config = dict(
    n_head=4,
    n_kv_head=4,
    norm='rmsnorm',
    rope_base=10000.0,
    lr=0.00124,
    final_lr_fraction=0.0,
    train_tokens=737900000,
    dataset='wikipedia_en',
)
Each number is 200 + 30 x the weight over its row's rms, rounded and kept within 0 to 999. Layers, rows and columns count from 0. The size before them is the row's rms in percent of the matrix's.

# layer 4 MLP up, 1344x512, rms 0.0394, rows 1321-1343, columns 384-447
100,228,170,253,162,233,228,190,241,207,168,153,210,220,197,197,204,186,187,161,203,218,185,226,207,247,222,197,163,247,227,229,184,137,239,212,182,230,166,245,212,209,172,158,167,194,163,234,166,250,153,202,167,242,227,174,274,151,239,206,199,191,221,182,149
095,182,179,210,186,239,156,208,214,167,149,193,160,164,233,205,278,176,130,240,181,236,221,219,185,200,262,223,213,230,149,195,229,165,223,197,233,215,120,176,166,200,151,204,206,218,197,218,172,156,246,160,164,214,178,254,189,202,199,227,216,209,213,256,195
100,184,245,219,215,245,206,189,180,203,206,205,193,227,156,229,208,176,126,197,241,190,194,189,253,184,171,288,221,223,167,210,235,175,179,157,238,213,240,181,210,184,195,118,196,197,218,233,172,183,190,236,142,178,189,213,188,175,183,155,196,161,225,147,189
101,177,254,235,146,182,181,156,185,129,174,149,179,178,148,164,200,142,230,163,263,200,178,238,249,238,187,178,206,208,210,160,205,216,197,209,218,178,193,204,167,221,178,221,214,185,193,218,197,158,179,185,215,248,239,190,192,190,195,143,185,172,187,126,240
095,165,131,187,166,193,131,236,247,187,214,204,223,185,188,184,189,229,201,158,173,219,187,253,190,179,292,152,232,214,227,210,208,217,236,184,235,203,224,160,216,183,187,213,186,208,156,208,215,223,171,202,197,216,206,193,216,178,205,163,201,180,201,205,181
103,218,175,160,299,174,204,220,164,204,165,144,215,224,190,186,186,230,183,142,116,196,181,163,173,175,220,175,165,202,241,186,187,176,158,231,162,215,213,230,157,255,200,204,248,195,199,219,174,194,137,229,198,146,204,220,224,225,202,203,199,223,187,194,189
097,221,246,202,181,212,161,223,235,242,215,246,233,195,218,160,248,170,223,195,144,243,183,152,200,244,192,240,162,255,237,167,238,229,195,128,199,195,187,189,199,154,221,222,199,265,261,197,216,183,206,220,211,181,231,188,192,150,215,203,230,232,203,169,255
095,194,165,193,244,245,263,161,218,143,229,215,154,211,153,189,200,222,151,258,224,234,191,253,205,213,170,169,212,163,148,194,207,195,251,262,175,155,181,207,206,203,226,226,153,158,132,232,239,171,190,189,241,152,204,253,201,217,173,203,181,245,194,215,164
100,128,190,149,174,223,185,218,128,211,174,228,214,153,188,185,219,174,201,216,180,245,246,248,245,218,155,154,273,224,286,224,214,199,215,269,151,209,176,229,195,113,145,211,214,191,227,258,220,205,189,197,192,192,190,142,246,200,167,175,202,167,210,209,185
099,230,239,165,161,238,250,181,216,203,167,235,193,207,206,194,229,177,199,256,208,218,174,181,226,206,237,230,192,183,191,207,197,199,141,248,143,162,159,167,172,209,150,204,226,208,167,212,193,163,225,177,184,148,224,197,196,255,264,193,164,243,206,200,147
102,195,188,178,164,192,181,185,194,209,178,219,181,225,161,173,215,211,222,221,256,193,171,174,177,212,176,194,169,203,218,222,181,161,194,163,132,184,198,102,163,201,157,167,257,250,224,195,252,194,170,214,198,240,260,247,228,195,201,182,208,175,180,192,192
099,216,166,206,202,220,220,218,214,174,191,231,171,134,109,193,293,255,158,165,169,189,216,181,237,170,209,223,183,175,237,229,193,230,248,184,189,235,170,189,244,155,164,183,187,219,211,197,228,207,195,246,191,264,214,222,201,221,222,177,203,210,208,204,215
093,216,228,186,254,200,216,196,190,196,197,267,191,177,172,207,202,237,229,244,188,161,153,247,169,218,259,199,167,223,163,157,206,211,240,167,209,208,204,182,186,207,186,258,220,191,196,169,226,205,158,187,177,175,143,215,204,185,136,187,217,199,200,188,192
099,191,233,233,207,177,200,228,227,189,215,213,160,247,172,218,176,203,154,167,198,221,207,143,221,184,182,210,231,223,173,230,181,185,216,197,264,209,144,240,261,203,177,207,191,209,207,218,205,212,156,213,211,226,201,251,154,190,164,206,269,160,210,206,197
095,212,226,162,196,164,204,248,193,190,236,153,189,263,224,174,172,246,197,190,174,253,200,159,243,219,192,244,192,224,217,215,229,203,175,249,187,196,190,202,198,190,192,193,222,203,163,214,237,174,237,232,200,226,247,196,225,170,209,200,140,183,173,189,232
098,176,214,209,197,184,185,202,172,229,211,183,163,230,169,160,190,213,249,221,149,191,203,202,161,206,162,225,194,217,216,282,154,168,217,152,168,199,221,195,157,154,261,202,223,194,280,179,241,171,167,202,174,193,195,182,255,230,204,204,183,220,230,163,170
101,203,189,180,213,225,251,241,218,210,139,194,212,149,212,193,158,208,187,174,200,187,195,173,288,196,219,207,251,154,182,138,171,197,200,209,198,228,223,187,233,146,245,185,212,216,210,179,204,192,211,222,184,147,193,224,238,170,178,217,220,219,243,223,185
095,149,179,169,199,168,236,250,179,180,284,220,234,184,178,205,182,202,148,175,170,207,192,237,231,235,231,183,296,185,172,205,185,201,222,244,183,212,220,202,204,277,222,205,215,229,229,235,171,200,147,197,249,168,185,171,157,168,185,224,229,176,204,211,205
097,209,185,217,173,181,183,200,158,226,253,204,234,214,145,188,155,198,199,177,235,145,206,207,185,174,220,214,196,157,182,223,183,200,220,194,164,194,267,138,220,156,185,244,233,187,198,227,257,254,138,191,196,125,185,235,200,131,183,192,207,202,198,203,172
092,183,208,223,203,183,209,150,220,241,227,230,223,173,210,218,240,241,162,235,256,200,217,243,188,195,221,196,174,198,151,185,194,217,227,256,189,184,287,217,162,214,165,214,175,195,211,246,241,246,167,228,132,213,153,215,249,226,195,247,224,246,221,208,194
100,226,196,177,237,206,180,200,165,157,200,144,128,166,235,217,229,177,235,243,245,170,222,204,215,184,221,145,186,211,218,182,181,187,224,155,244,166,178,185,178,195,179,165,158,135,134,103,212,179,199,197,256,221,200,216,186,160,158,239,199,177,182,214,251
093,136,202,139,215,166,181,237,282,217,234,199,177,211,225,221,203,210,147,172,150,207,252,201,255,208,229,265,184,239,211,205,206,224,204,218,218,213,192,212,156,160,219,176,263,206,230,192,240,210,187,222,196,209,217,241,244,191,219,202,219,195,230,215,260
103,218,196,164,220,179,219,212,249,246,231,146,178,192,259,160,153,203,190,179,236,254,169,222,234,156,197,204,205,225,218,222,162,214,149,208,214,193,152,234,154,206,201,165,241,239,210,163,181,198,162,212,238,150,194,186,231,192,220,226,217,201,235,157,183